Each number is 200 + 20 x the weight over its row's rms, rounded and kept within 0 to 999. Layers, rows and columns count from 0. The size before them is the row's rms in percent of the matrix's.

# layer 3 MLP up, 704x256, rms 0.0885, rows 200-218, columns 128-255
091,176,206,199,199,212,214,196,179,212,191,203,226,179,228,183,203,169,195,187,199,225,181,180,205,226,198,188,183,233,221,193,180,229,208,184,191,184,177,233,175,188,204,175,189,184,190,190,190,196,212,228,186,215,189,221,208,198,202,210,214,174,184,186,197,208,211,213,209,203,179,174,225,195,228,226,219,200,209,213,183,205,246,221,190,187,200,192,194,207,223,159,209,225,248,203,207,196,226,207,161,217,197,187,201,177,167,227,197,237,164,216,240,176,250,197,188,191,189,174,170,174,213,152,187,206,214,195,202
095,175,255,221,214,231,172,196,187,190,160,210,172,203,181,225,204,193,196,222,226,206,215,216,221,193,202,158,180,180,200,188,185,212,222,181,226,234,212,192,213,231,233,154,200,203,203,212,189,201,197,236,191,202,215,193,219,183,194,189,206,202,195,206,181,229,177,217,221,203,204,234,187,198,200,231,182,190,193,183,230,206,204,182,213,212,233,209,210,186,177,259,208,202,209,183,190,213,202,186,215,191,210,198,209,169,195,206,178,217,210,200,223,203,169,187,189,176,187,219,197,229,197,179,192,203,195,223,190
085,199,209,202,229,194,218,218,193,207,210,182,182,206,221,158,202,231,210,200,203,214,253,185,202,232,167,179,207,237,167,203,196,182,170,213,201,208,190,200,190,201,208,214,170,237,201,232,188,238,174,191,178,198,206,201,197,216,199,216,208,182,224,190,225,220,199,225,192,212,202,238,195,171,229,232,202,170,182,198,195,207,215,205,198,223,194,233,224,214,177,189,184,229,173,185,206,192,211,241,192,198,183,209,214,144,184,237,219,201,187,216,225,204,229,225,188,188,201,221,212,216,226,189,220,158,197,230,225
087,224,208,188,216,234,181,254,208,165,227,185,172,221,196,206,180,164,228,223,221,223,202,207,176,207,186,196,196,178,211,235,211,197,184,169,221,214,222,192,234,202,192,178,181,201,199,181,217,224,193,215,200,226,181,195,202,185,218,207,213,192,206,212,173,229,192,188,196,243,177,183,158,183,199,184,175,195,184,205,224,174,213,207,179,228,194,240,207,209,215,176,195,181,227,210,218,237,241,203,168,239,202,227,199,185,177,186,227,213,192,182,215,213,184,252,207,174,220,217,221,207,194,208,190,210,213,182,189
092,202,175,229,239,227,206,219,236,193,194,181,160,206,198,190,180,168,189,202,199,215,209,197,210,172,230,187,200,234,194,210,192,201,183,200,203,165,190,182,220,199,229,211,177,241,178,217,198,208,201,204,248,223,175,199,218,167,179,211,196,223,174,178,167,194,208,179,207,174,240,193,160,194,156,182,187,213,174,212,202,242,193,179,199,215,200,240,187,232,233,228,181,197,205,192,196,192,193,204,186,222,179,194,213,202,194,200,191,236,184,214,198,155,172,209,219,241,210,178,194,202,225,205,230,204,246,231,199
106,196,162,215,210,198,194,221,211,152,189,232,219,234,209,172,200,221,222,181,168,178,216,220,195,245,204,197,201,239,183,216,216,195,161,194,199,179,201,200,207,210,199,197,200,237,172,186,219,163,209,203,188,210,192,181,192,188,203,182,201,186,187,213,189,175,180,208,142,164,187,193,205,203,195,203,147,191,210,216,191,207,201,201,199,223,210,196,189,217,202,241,206,224,184,176,194,191,209,169,210,235,262,221,235,151,211,181,168,236,196,174,218,194,197,220,152,230,211,215,209,186,221,216,195,196,210,194,191
087,202,176,194,234,200,178,203,207,199,208,184,237,172,209,213,212,199,185,165,238,231,197,164,197,221,189,215,200,200,227,170,213,198,167,199,196,185,205,180,201,200,221,213,219,181,214,191,211,225,199,229,204,210,228,197,246,186,225,203,205,223,179,198,255,210,220,198,200,195,191,198,197,179,222,192,179,210,174,202,230,196,217,222,191,215,217,226,198,176,242,179,216,196,190,215,203,209,189,228,222,220,194,189,210,154,216,199,199,189,213,198,221,178,195,208,193,185,195,190,212,192,174,205,212,159,217,238,184
103,170,216,219,207,168,209,236,187,207,193,176,205,216,193,191,220,177,175,193,195,177,182,203,199,222,171,210,201,201,199,182,201,218,170,177,182,144,216,221,205,208,216,167,204,218,175,192,157,174,190,198,250,211,197,209,169,182,208,179,206,182,183,175,180,245,178,184,186,204,193,161,199,207,215,203,231,194,204,220,215,210,187,195,191,216,226,218,206,203,137,175,194,202,202,198,179,217,201,195,192,193,204,165,191,168,242,188,166,221,190,187,214,187,238,166,233,192,209,202,215,216,199,177,186,222,185,199,208
095,217,210,216,180,193,196,219,189,211,172,186,199,211,207,188,174,228,219,201,213,203,219,187,196,213,196,196,221,185,225,210,191,223,249,185,206,163,167,177,201,210,189,144,206,209,221,198,218,214,178,220,211,243,190,170,184,224,227,194,220,202,231,151,181,184,199,228,209,203,213,207,202,235,202,204,207,195,230,169,209,178,187,236,245,173,201,193,208,199,207,189,173,179,162,190,147,209,178,230,221,229,189,180,207,196,240,164,199,171,190,226,211,190,218,225,237,205,204,196,186,205,191,197,191,191,199,230,238
107,186,209,227,212,212,205,208,176,170,170,213,163,175,201,194,181,200,216,183,174,189,178,196,213,215,174,196,200,180,188,232,198,206,177,232,206,241,223,207,147,204,220,192,195,186,204,207,161,219,233,245,191,205,213,201,195,186,186,227,164,201,210,246,203,243,184,174,193,183,175,203,201,195,185,230,180,200,229,174,223,165,196,216,195,220,194,174,232,200,175,196,226,203,212,226,212,201,197,211,177,217,182,225,193,256,228,191,192,180,198,198,194,210,194,190,211,161,219,195,202,200,212,197,203,223,180,211,210
094,179,201,191,209,180,203,246,184,179,199,220,186,193,166,208,211,213,176,181,228,236,177,196,211,186,180,196,222,196,204,183,193,222,212,198,197,193,239,169,190,203,241,198,202,203,209,200,171,192,226,219,209,209,156,213,174,204,168,195,207,213,203,222,189,208,199,176,234,155,179,213,209,182,211,216,181,199,176,225,197,197,192,223,204,199,218,239,211,192,213,213,235,218,193,221,204,186,220,205,196,227,205,226,204,178,191,182,183,210,176,223,175,187,199,191,187,172,238,191,207,198,202,190,227,198,201,173,207
098,210,181,143,218,214,176,228,192,217,208,211,202,175,226,221,169,176,191,230,187,204,195,196,213,151,170,207,194,186,218,159,170,182,208,185,200,201,196,197,211,203,209,204,202,209,171,197,178,191,227,215,184,200,163,172,180,198,232,194,209,210,157,193,246,198,207,244,218,225,223,202,199,203,178,211,185,198,210,203,231,159,205,198,229,195,225,221,191,192,205,226,221,211,171,200,195,212,186,204,187,205,204,217,202,201,191,162,203,199,182,201,196,223,208,195,185,202,205,181,206,171,180,196,152,210,193,192,182
097,199,208,232,192,164,167,190,208,211,202,229,206,226,223,214,237,176,207,163,218,181,235,183,210,214,185,216,225,204,198,193,210,189,170,191,194,224,192,205,206,196,232,203,165,201,185,216,219,212,191,222,189,173,196,180,203,200,193,196,201,250,206,160,199,181,188,191,196,162,217,189,175,168,203,214,180,166,218,196,160,212,238,166,216,225,216,159,231,183,177,174,204,229,227,189,237,188,195,199,229,160,197,172,243,204,195,223,215,213,230,209,217,195,196,209,183,190,196,189,179,196,193,153,229,211,191,177,186
100,192,202,205,203,187,212,182,191,179,189,194,211,248,199,198,154,230,223,230,192,207,218,186,196,159,199,205,173,212,181,206,143,216,206,205,235,214,184,227,211,173,185,199,203,218,205,212,200,192,209,174,224,209,204,167,228,188,168,221,204,143,210,202,174,191,178,206,205,184,219,174,179,212,200,181,222,196,206,187,188,191,180,226,215,185,218,226,222,198,187,181,211,212,208,219,207,197,179,214,193,179,176,202,229,212,190,186,205,212,196,228,211,212,237,222,236,185,211,180,191,192,196,230,193,187,214,155,223
098,228,195,192,223,185,200,228,213,218,199,178,205,225,213,166,190,221,227,172,200,190,194,205,177,214,189,201,212,166,201,271,189,211,189,211,180,198,213,169,198,206,172,208,214,206,209,222,187,208,198,210,246,192,199,217,199,174,191,207,208,186,172,184,203,178,208,201,184,170,186,185,263,190,181,175,193,219,205,200,183,195,207,268,214,183,170,190,171,178,176,181,218,164,198,223,182,186,184,235,187,205,195,228,192,231,212,189,178,230,179,206,199,216,238,190,206,196,203,214,187,177,202,172,200,188,179,231,182
098,210,226,196,218,227,215,212,201,208,237,201,223,213,214,151,151,203,191,173,164,201,186,210,157,201,195,264,213,212,184,205,204,199,175,201,188,220,209,194,225,170,234,191,197,195,184,223,206,204,194,194,189,203,206,208,162,176,188,190,207,212,196,229,189,203,225,177,187,220,199,234,189,167,184,212,221,198,203,202,213,207,205,198,149,211,231,203,197,175,217,170,212,201,179,200,173,201,165,199,189,183,201,156,214,190,176,216,186,196,202,201,198,195,230,190,210,172,182,212,211,230,237,170,204,169,181,197,203
094,255,187,204,203,195,158,198,216,226,184,170,161,202,212,209,204,200,204,207,193,183,164,193,203,232,218,229,232,199,193,238,188,184,192,199,178,197,208,160,213,235,191,207,216,160,234,203,205,198,193,190,202,195,194,252,203,182,203,204,205,266,198,205,205,207,190,205,180,214,231,176,200,241,179,235,216,207,161,200,189,215,234,200,219,190,183,219,209,236,201,191,219,236,201,207,210,186,181,201,186,195,213,205,183,212,202,209,247,193,185,199,203,203,219,175,195,220,207,191,204,184,206,179,193,224,227,210,188
096,191,188,201,204,202,226,197,217,178,168,204,155,232,212,231,208,201,192,171,190,203,215,206,207,238,194,186,205,222,197,217,212,212,186,187,190,224,201,183,194,175,209,207,197,213,189,208,214,196,162,205,212,219,206,220,152,200,157,167,209,211,229,189,184,210,199,199,201,204,207,220,187,239,212,201,210,197,204,261,231,167,182,226,183,199,204,217,234,189,201,216,173,193,200,186,216,212,220,182,184,231,192,181,219,215,230,194,146,210,180,202,191,151,210,221,185,208,228,214,195,228,191,196,196,186,205,177,201
107,204,203,208,188,191,174,215,214,202,212,230,183,209,198,222,216,209,224,173,188,215,199,181,226,215,170,194,226,210,199,210,203,174,222,254,147,228,186,199,172,223,166,196,192,224,237,241,214,212,179,217,172,202,249,205,239,183,193,179,216,204,190,187,197,212,214,202,208,166,209,199,218,178,234,167,194,213,202,189,200,179,176,240,209,217,179,187,190,199,179,165,199,222,168,147,216,223,214,188,184,192,201,179,188,188,216,180,211,198,222,219,185,170,210,143,188,200,189,201,211,227,179,198,188,243,207,173,207
# layer 3 MLP down (transposed), 704x256, rms 0.0747, rows 200-217, columns 128-255
091,196,199,183,182,232,218,215,191,205,210,185,226,212,171,181,211,188,209,203,204,195,188,163,185,200,238,205,215,206,215,221,167,170,219,221,205,180,161,215,203,147,244,204,197,230,202,192,183,190,185,209,211,177,190,211,166,216,227,161,190,181,175,200,215,206,216,204,210,166,202,226,238,211,206,224,223,194,164,191,174,177,220,144,207,162,190,193,167,201,234,198,200,209,181,204,210,201,168,164,168,191,240,197,183,200,179,223,193,200,207,203,197,195,223,213,196,222,178,210,218,156,199,173,200,206,187,189,193
094,239,183,202,197,223,192,221,204,147,221,192,222,182,227,184,176,227,201,189,186,186,185,186,235,181,209,188,206,185,175,205,187,197,191,181,206,208,212,216,201,175,181,239,187,223,199,169,227,204,197,228,199,200,235,213,208,222,204,220,208,187,182,227,201,208,178,193,189,229,158,140,220,183,218,204,181,213,182,182,206,207,204,247,201,214,194,203,194,156,213,198,217,225,192,205,230,234,162,219,197,202,225,178,222,230,158,190,172,209,171,195,208,179,203,207,216,213,228,184,169,213,187,194,176,206,195,215,221
093,184,182,215,209,223,176,221,165,195,203,211,206,211,207,202,182,206,207,225,202,178,211,190,230,187,225,154,220,191,203,203,214,188,173,163,215,209,220,185,163,244,207,231,192,184,197,210,204,214,252,199,194,198,206,186,156,180,189,203,222,201,208,169,243,220,164,203,206,209,203,206,195,190,213,201,202,153,211,232,173,166,174,222,195,229,218,192,229,199,226,207,194,234,176,184,222,172,163,217,200,226,194,219,203,183,218,178,175,208,203,190,200,196,213,211,251,160,186,213,190,220,225,231,182,184,154,213,191
101,215,225,209,218,182,196,208,203,180,191,218,223,183,218,190,215,177,235,183,169,178,180,204,221,201,199,165,207,201,172,210,189,193,221,193,211,179,207,206,225,209,175,180,202,195,229,185,245,192,180,179,194,180,197,184,197,204,201,226,203,187,228,202,181,204,185,223,195,197,181,215,171,175,198,210,235,223,235,206,193,203,184,225,196,213,172,209,217,220,172,157,199,178,186,214,209,228,207,209,165,222,212,195,233,205,209,206,179,169,192,211,193,187,190,216,214,187,219,218,206,223,192,209,238,198,174,209,177
099,210,222,161,222,181,202,213,202,218,194,204,170,190,196,211,225,234,221,215,202,196,271,195,197,207,207,221,212,214,189,216,221,195,203,205,195,208,204,226,231,208,181,202,219,164,209,226,213,191,200,210,247,202,220,179,236,197,148,184,199,226,217,230,220,168,164,223,210,175,175,187,179,194,204,200,211,182,217,197,189,171,198,206,164,217,206,201,190,245,222,209,185,226,212,215,206,200,208,171,194,202,218,222,201,205,170,168,210,214,225,206,204,206,177,197,170,202,179,208,197,181,245,200,215,219,167,202,171
111,202,253,228,193,156,223,181,195,184,192,210,220,222,201,167,190,171,150,209,207,178,194,209,195,186,217,254,191,225,200,197,172,229,209,192,187,202,211,219,229,206,203,182,204,202,187,185,157,210,173,168,223,173,183,204,216,172,193,169,228,202,206,188,138,206,221,195,215,222,193,202,185,196,179,205,185,181,186,198,175,186,187,211,168,215,187,184,214,173,200,196,210,196,185,179,175,211,193,184,204,206,174,207,217,207,177,204,220,196,207,225,209,200,190,229,197,210,195,202,220,163,235,219,182,220,206,197,186
097,223,191,196,179,200,199,171,233,185,239,215,195,173,162,222,219,229,199,213,167,205,215,228,212,217,242,183,195,234,234,207,213,164,224,235,189,228,218,205,245,203,216,195,181,206,194,206,184,191,177,201,218,174,207,195,205,211,197,227,205,234,205,156,189,219,182,220,221,212,215,185,227,223,197,197,222,181,163,215,206,227,219,161,191,191,209,162,195,216,234,199,222,206,211,177,175,242,206,225,177,165,187,220,166,231,197,233,225,204,177,196,198,228,211,183,209,186,210,226,203,220,211,181,175,217,177,232,206
104,219,214,228,191,206,179,218,215,183,212,206,184,219,273,194,180,194,189,160,210,192,201,198,199,191,214,203,195,233,195,156,190,206,153,174,181,193,207,201,183,190,215,165,200,210,200,204,199,187,187,197,212,241,183,194,177,192,202,190,195,197,224,222,207,208,214,230,196,180,224,193,176,214,216,196,203,189,219,231,190,189,209,223,188,257,255,213,181,169,187,218,190,184,201,230,216,204,192,215,224,234,205,207,213,203,228,181,157,193,190,232,206,174,223,192,199,203,235,199,217,207,188,176,198,201,208,189,192
095,233,176,201,223,225,217,230,212,193,186,204,199,189,222,203,203,205,209,212,237,177,185,214,196,205,204,190,159,195,218,215,205,193,168,182,239,160,218,202,201,237,238,176,181,173,224,180,159,199,211,200,211,223,203,207,220,186,173,190,173,222,183,195,181,196,170,195,152,237,221,175,215,206,198,178,226,179,230,176,176,207,223,199,203,183,194,199,190,197,202,205,204,214,184,201,171,203,182,211,212,202,230,193,183,195,201,176,169,206,173,204,184,185,191,242,249,189,204,200,235,183,201,219,199,193,188,220,224
108,172,243,224,189,195,184,201,213,230,216,175,217,207,192,217,192,227,218,173,223,220,175,199,227,213,202,208,198,219,161,207,184,185,226,194,200,243,220,218,217,194,173,179,211,210,201,214,217,216,194,191,230,209,187,191,146,219,216,223,226,211,165,190,209,180,228,233,171,176,203,235,215,191,198,210,173,195,218,172,183,171,196,200,196,188,197,198,197,202,208,190,218,176,189,173,186,213,202,184,182,190,219,196,252,199,194,220,197,174,192,216,214,161,207,196,213,221,141,203,170,223,175,203,179,172,218,175,175
102,178,209,182,197,169,182,180,201,216,205,201,177,218,192,221,154,232,219,202,223,196,226,176,209,176,214,208,199,184,202,180,193,227,213,212,221,189,226,191,212,221,234,147,196,221,162,219,201,186,206,203,207,199,170,174,199,196,239,184,183,230,199,232,188,187,202,225,193,176,215,215,181,170,189,234,192,218,202,196,217,209,180,245,180,221,229,181,197,199,203,212,178,195,210,223,175,198,180,218,216,213,218,203,180,187,215,216,168,173,201,169,165,169,205,204,218,183,207,188,225,169,198,206,211,192,188,196,178
093,196,210,229,199,199,228,212,164,194,200,211,200,249,208,158,214,196,221,221,217,214,233,210,208,218,225,190,190,224,172,207,184,206,170,182,224,244,179,211,171,237,168,200,208,211,206,225,198,182,200,199,213,177,251,194,222,217,199,196,232,221,208,210,158,215,219,235,225,219,206,218,198,179,194,218,202,211,190,166,200,221,161,233,187,190,178,176,199,187,216,189,178,241,225,210,193,202,215,204,192,228,196,195,206,191,161,171,219,242,207,190,218,170,189,192,180,168,184,160,207,195,207,186,226,174,185,238,250
103,197,218,221,196,200,203,196,208,204,191,227,202,233,212,174,209,180,177,219,196,176,220,198,215,208,212,195,151,201,240,181,203,202,172,182,163,229,185,200,184,232,208,190,190,191,231,204,208,205,155,184,209,190,160,194,209,222,229,216,176,211,182,164,222,178,193,186,219,191,205,173,194,191,214,213,175,193,213,230,199,166,182,189,229,227,212,201,211,205,212,188,210,170,208,228,213,192,217,185,202,222,215,198,192,193,178,207,181,197,199,200,212,196,157,172,190,204,209,201,227,171,183,224,230,211,208,198,234
095,209,234,203,178,218,183,187,186,171,203,183,213,191,204,214,178,203,182,200,202,187,209,210,193,231,188,182,169,192,232,203,212,211,216,195,205,179,162,191,202,168,179,198,189,200,181,207,226,202,209,204,211,209,176,207,198,197,200,183,181,190,215,182,202,183,203,199,219,190,215,205,201,180,196,200,222,208,178,227,178,208,219,206,225,218,221,201,206,224,198,195,217,231,206,243,225,225,171,187,194,221,209,195,182,203,208,176,238,157,156,192,233,221,180,181,203,201,243,191,181,227,216,201,176,194,214,177,220
098,207,184,182,185,182,201,202,206,178,192,221,187,196,192,177,197,215,212,185,176,210,167,222,226,227,207,169,175,179,195,171,214,214,205,201,216,207,221,210,234,187,226,188,160,199,210,223,177,230,172,197,201,198,169,235,196,226,174,208,212,173,211,183,222,215,214,197,192,202,196,193,246,225,198,192,206,230,204,191,212,187,219,167,269,191,204,219,184,202,171,210,197,196,191,217,167,197,198,210,172,192,169,193,185,183,204,198,200,182,216,224,209,162,174,197,193,188,211,194,210,240,232,236,172,214,224,187,172
101,178,254,224,202,201,186,167,193,217,167,191,219,195,185,198,192,206,205,221,214,224,231,212,176,199,173,208,205,190,196,185,182,192,217,215,195,183,192,211,195,214,183,185,221,179,202,189,183,212,212,195,195,177,189,192,196,170,181,200,210,198,176,216,159,191,222,204,197,158,218,212,211,196,218,197,236,210,167,208,211,174,201,180,223,183,183,200,212,184,206,239,163,184,202,179,212,172,208,204,199,232,184,174,240,126,244,218,198,169,232,228,197,177,195,163,233,237,152,203,201,190,243,201,198,183,191,204,163
092,181,156,199,238,228,161,216,217,186,221,204,214,213,199,228,197,213,205,191,178,189,199,205,194,192,208,215,221,214,209,233,205,171,208,217,192,185,199,167,208,216,190,191,197,188,184,206,200,178,209,177,191,183,220,203,195,206,178,176,196,193,164,204,199,194,195,219,199,182,217,186,180,225,188,195,182,200,179,207,218,248,230,174,205,222,144,209,171,222,189,224,198,204,198,153,198,232,180,247,182,202,205,204,176,213,194,203,206,180,194,188,209,200,189,161,162,246,184,185,190,197,238,193,195,189,223,241,205
096,167,217,187,150,171,195,163,227,220,201,210,226,204,204,199,239,225,202,195,182,206,205,203,201,187,217,207,215,176,187,201,200,207,210,210,203,199,178,200,231,185,216,182,210,170,214,204,191,210,190,183,228,195,194,191,182,208,207,172,172,198,201,201,233,202,226,192,199,209,208,192,216,189,245,224,216,170,189,219,191,224,223,207,176,167,188,172,213,221,233,194,195,218,177,205,221,220,217,195,201,229,205,181,175,196,162,165,204,199,205,183,162,232,190,200,193,193,230,160,207,223,231,191,202,213,218,222,188
# layer 3 MLP gate, 704x256, rms 0.0894, rows 201-218, columns 128-255
092,216,212,200,200,209,231,215,167,207,187,191,209,190,175,224,198,176,228,199,201,213,217,238,209,230,170,237,213,162,207,167,218,199,166,199,219,217,190,182,216,222,179,186,185,218,224,209,171,216,208,204,225,208,227,204,230,220,148,213,189,167,191,149,220,209,248,193,180,201,193,206,170,215,192,209,232,225,213,201,215,166,184,208,240,183,219,188,212,189,186,222,164,164,179,200,220,196,225,186,191,229,213,219,193,203,230,201,196,161,197,193,184,201,192,214,190,167,177,214,165,199,226,198,212,179,187,179,204
091,193,194,198,179,197,149,221,217,170,227,244,218,180,169,215,205,183,203,190,175,174,209,208,220,193,209,231,199,201,193,220,210,227,193,190,185,183,213,185,189,214,180,176,236,191,237,178,220,164,230,211,217,199,216,224,200,204,210,174,189,226,179,210,200,197,234,156,218,201,206,166,219,204,181,151,217,246,228,198,168,184,195,196,180,174,222,195,202,195,166,197,202,191,167,195,219,171,208,157,160,176,171,250,188,207,220,183,224,212,200,206,190,219,184,206,184,200,158,207,197,198,193,168,197,233,171,190,188
091,184,208,182,222,164,203,196,250,255,189,200,222,202,235,229,181,207,209,194,204,179,233,145,197,220,201,233,179,226,172,186,186,198,207,199,211,170,187,205,212,191,222,202,203,173,201,196,192,197,171,164,233,193,228,154,187,207,209,248,197,192,203,210,181,217,190,191,230,183,165,217,233,219,229,207,175,195,211,198,191,191,193,221,204,173,193,190,195,164,181,220,183,189,192,218,186,185,209,200,175,177,204,172,210,189,236,179,143,192,207,186,203,178,159,193,204,222,186,218,196,217,214,178,229,199,179,232,218
095,190,216,232,198,226,206,211,231,185,206,208,251,192,210,227,208,178,197,197,191,219,183,224,228,213,182,187,229,235,216,236,212,202,173,179,179,162,207,192,230,195,159,196,211,193,190,227,198,219,205,179,199,162,206,195,212,212,184,214,201,194,150,209,204,201,207,194,206,192,188,216,195,184,182,208,218,166,186,198,180,197,185,182,213,217,169,212,230,233,205,196,198,153,142,222,181,159,216,186,195,201,171,196,190,218,209,189,249,219,200,187,199,217,210,178,211,217,193,186,189,152,207,187,203,207,200,196,220
109,184,194,174,201,193,162,176,211,208,218,207,191,179,214,169,213,170,233,187,225,227,206,179,233,244,198,151,213,214,200,202,175,209,190,199,230,196,213,207,179,195,177,218,179,208,225,238,185,214,186,175,213,171,206,200,222,209,227,243,195,192,219,212,225,207,201,218,185,200,207,169,213,199,197,205,166,183,181,213,220,228,256,185,194,188,231,219,168,184,190,218,188,195,182,208,200,177,183,233,173,200,188,207,194,171,225,225,171,201,231,172,202,200,186,201,169,211,233,182,200,228,174,219,221,208,180,185,208
098,183,208,182,207,211,210,221,223,211,197,199,230,156,222,201,207,214,180,167,229,190,199,153,205,205,188,206,187,210,206,169,190,181,202,222,225,171,191,181,190,218,227,258,209,201,182,187,213,235,171,204,183,225,192,231,218,232,177,160,186,191,197,195,266,212,189,175,192,184,161,213,177,207,215,227,207,183,214,196,199,214,171,251,193,199,206,220,205,182,214,197,221,191,185,192,223,193,177,246,237,231,197,205,207,170,229,220,212,199,224,187,196,188,185,178,248,206,197,168,206,206,197,199,222,174,216,196,188
100,181,219,189,200,218,215,174,239,175,239,161,216,188,206,202,182,178,190,225,222,232,208,214,214,205,222,204,182,253,218,222,212,176,190,195,216,224,155,207,182,155,210,194,192,214,254,161,211,210,181,189,201,168,225,188,202,178,186,206,183,206,197,183,191,198,172,183,223,227,167,203,206,188,177,190,163,208,208,175,200,211,202,202,152,193,208,200,218,193,226,186,158,225,217,192,212,207,209,189,198,177,170,174,160,205,212,191,183,177,176,168,193,209,184,180,172,222,208,198,215,163,203,188,224,202,222,216,218
093,184,237,206,155,176,203,212,199,207,191,231,202,198,248,249,174,174,173,197,201,217,198,201,197,181,194,187,179,218,187,182,193,166,210,203,203,230,203,197,213,226,219,182,201,191,233,156,198,207,216,210,217,173,167,183,216,208,192,171,200,178,211,163,201,199,209,194,179,174,188,209,201,211,209,220,198,218,239,158,215,176,209,208,195,178,221,176,226,173,228,251,205,202,202,230,205,199,193,208,204,198,183,224,248,196,253,189,209,166,194,189,196,219,206,201,200,185,207,170,182,191,195,195,218,198,199,221,194
106,171,208,226,171,217,186,191,172,205,167,216,211,178,213,218,213,227,180,199,191,176,202,219,235,175,195,197,208,187,217,248,225,159,197,197,196,204,207,203,153,196,181,170,190,218,199,183,180,221,207,230,219,212,183,195,192,235,180,188,189,207,208,171,203,205,203,171,170,178,182,200,177,173,199,194,217,179,147,215,155,206,201,187,181,235,184,195,199,195,213,211,201,219,187,194,239,186,207,200,229,204,209,204,212,198,219,205,227,201,190,213,180,212,178,179,184,188,176,219,203,176,240,176,210,178,182,176,178
103,214,230,221,193,218,199,189,211,177,170,209,174,216,219,188,174,194,199,190,200,208,207,187,180,198,150,194,210,214,188,201,191,193,217,197,209,206,232,186,202,195,219,186,214,198,185,210,197,169,221,180,185,199,190,192,207,213,210,176,185,198,201,162,197,218,197,201,179,182,218,200,195,216,197,211,221,220,178,179,196,228,170,192,213,167,217,204,219,182,189,205,216,212,228,226,191,158,191,225,194,226,207,188,142,185,204,185,185,213,183,205,182,190,190,211,202,232,229,175,226,208,201,204,214,187,186,186,189
099,181,193,200,193,176,214,168,213,178,153,203,183,224,202,210,237,213,204,166,175,181,225,170,246,223,191,223,208,187,197,229,220,194,197,224,200,202,202,236,191,195,197,186,161,204,245,206,193,198,185,216,225,182,214,197,208,211,188,200,199,199,203,220,223,183,227,176,174,181,194,176,228,206,207,223,192,205,174,186,202,232,197,209,182,204,160,205,207,204,204,196,193,202,168,195,228,144,181,186,186,199,153,232,182,205,187,223,213,201,204,192,171,196,201,205,199,204,206,241,244,192,183,208,212,247,193,173,195
103,219,194,205,216,179,214,196,185,208,237,178,159,155,203,208,151,184,225,219,161,213,184,181,187,209,225,188,222,232,207,179,195,197,223,231,230,183,211,196,185,217,180,204,233,229,189,167,200,158,203,179,174,202,204,204,180,194,187,215,222,181,219,252,212,194,210,214,202,202,182,237,195,218,229,223,213,215,212,212,231,211,203,216,197,179,200,225,201,191,185,204,207,232,189,162,199,223,199,214,183,191,180,233,129,180,196,201,182,221,179,199,182,188,219,179,211,180,190,222,205,216,203,178,198,153,182,214,191
098,168,233,171,214,221,217,187,224,185,210,188,185,190,214,224,172,208,217,224,165,211,217,183,178,204,167,183,185,192,213,208,189,202,207,198,217,183,174,193,175,203,178,219,200,204,219,227,196,208,213,209,231,201,170,190,212,192,193,200,216,155,223,201,202,195,159,187,210,218,212,196,192,205,176,196,197,196,218,203,189,213,184,187,252,206,225,190,183,198,179,191,227,186,225,218,211,226,196,189,177,205,184,186,204,199,192,231,195,213,179,190,203,175,208,202,244,205,191,221,216,193,239,214,223,186,165,155,183
099,218,167,205,213,192,182,171,231,178,188,218,181,200,168,187,165,200,207,212,175,214,198,190,212,202,202,177,202,208,198,181,215,209,190,218,177,194,175,196,187,206,195,200,203,216,180,188,180,217,196,191,198,230,191,191,207,198,226,209,216,196,212,196,204,191,231,201,203,224,225,204,222,212,215,181,196,198,182,230,191,210,205,210,227,204,141,201,209,239,227,189,208,194,226,204,192,214,234,180,188,227,201,182,220,172,190,173,220,221,199,247,228,193,199,198,210,202,172,176,194,200,187,200,208,177,177,192,185
095,211,216,198,235,211,209,170,191,209,235,173,218,175,197,200,164,194,200,207,209,209,223,176,179,199,202,230,212,192,209,200,175,198,192,227,156,205,176,235,171,196,188,206,232,210,224,197,186,191,215,204,205,187,179,198,192,183,157,220,204,184,219,225,194,195,208,247,186,214,206,195,164,184,194,204,215,218,161,202,228,188,200,233,219,179,205,202,234,233,212,222,162,207,216,215,183,211,185,215,203,239,220,148,221,148,189,216,216,177,222,197,220,140,186,197,209,181,168,215,205,199,234,185,219,167,190,190,202
094,191,192,195,234,194,177,215,201,198,235,201,181,230,228,168,205,142,210,240,178,175,183,162,192,194,198,190,227,219,208,206,189,213,202,219,202,190,217,168,182,244,215,234,199,147,217,178,194,171,218,189,188,187,202,218,192,156,244,168,222,190,182,193,219,229,197,149,187,186,213,238,192,190,202,212,199,255,176,184,169,182,206,193,213,190,202,199,195,214,205,221,190,195,209,190,212,200,221,186,226,197,168,170,212,220,163,218,193,197,224,229,222,192,225,236,212,220,216,218,203,217,222,203,198,182,204,181,189
099,187,218,191,177,171,211,151,198,185,179,227,211,167,205,235,175,187,196,173,205,177,210,191,186,202,187,172,209,190,190,207,203,214,224,211,151,186,203,211,218,217,178,217,190,183,191,176,212,230,192,200,176,213,150,182,225,204,187,210,176,216,196,170,236,212,206,214,188,197,240,176,221,208,233,219,213,203,179,220,197,171,210,198,219,178,198,196,178,206,218,220,201,181,202,199,217,186,161,217,177,220,182,194,171,238,209,164,191,191,202,179,182,146,192,210,184,188,171,180,132,219,169,190,221,199,208,174,176
104,220,216,211,210,214,173,225,207,195,192,218,214,208,222,226,239,181,233,182,182,172,221,196,225,187,215,174,207,203,241,173,199,185,192,215,211,187,176,203,199,230,172,178,213,180,205,179,171,199,217,191,163,210,190,166,200,231,203,186,204,200,228,201,218,214,191,190,206,177,186,209,210,194,206,221,175,199,205,187,249,211,169,185,257,156,218,215,228,188,187,211,183,186,205,204,199,242,216,219,206,189,229,181,227,160,211,212,178,190,216,238,224,174,182,214,202,212,220,183,177,259,176,225,182,191,181,187,203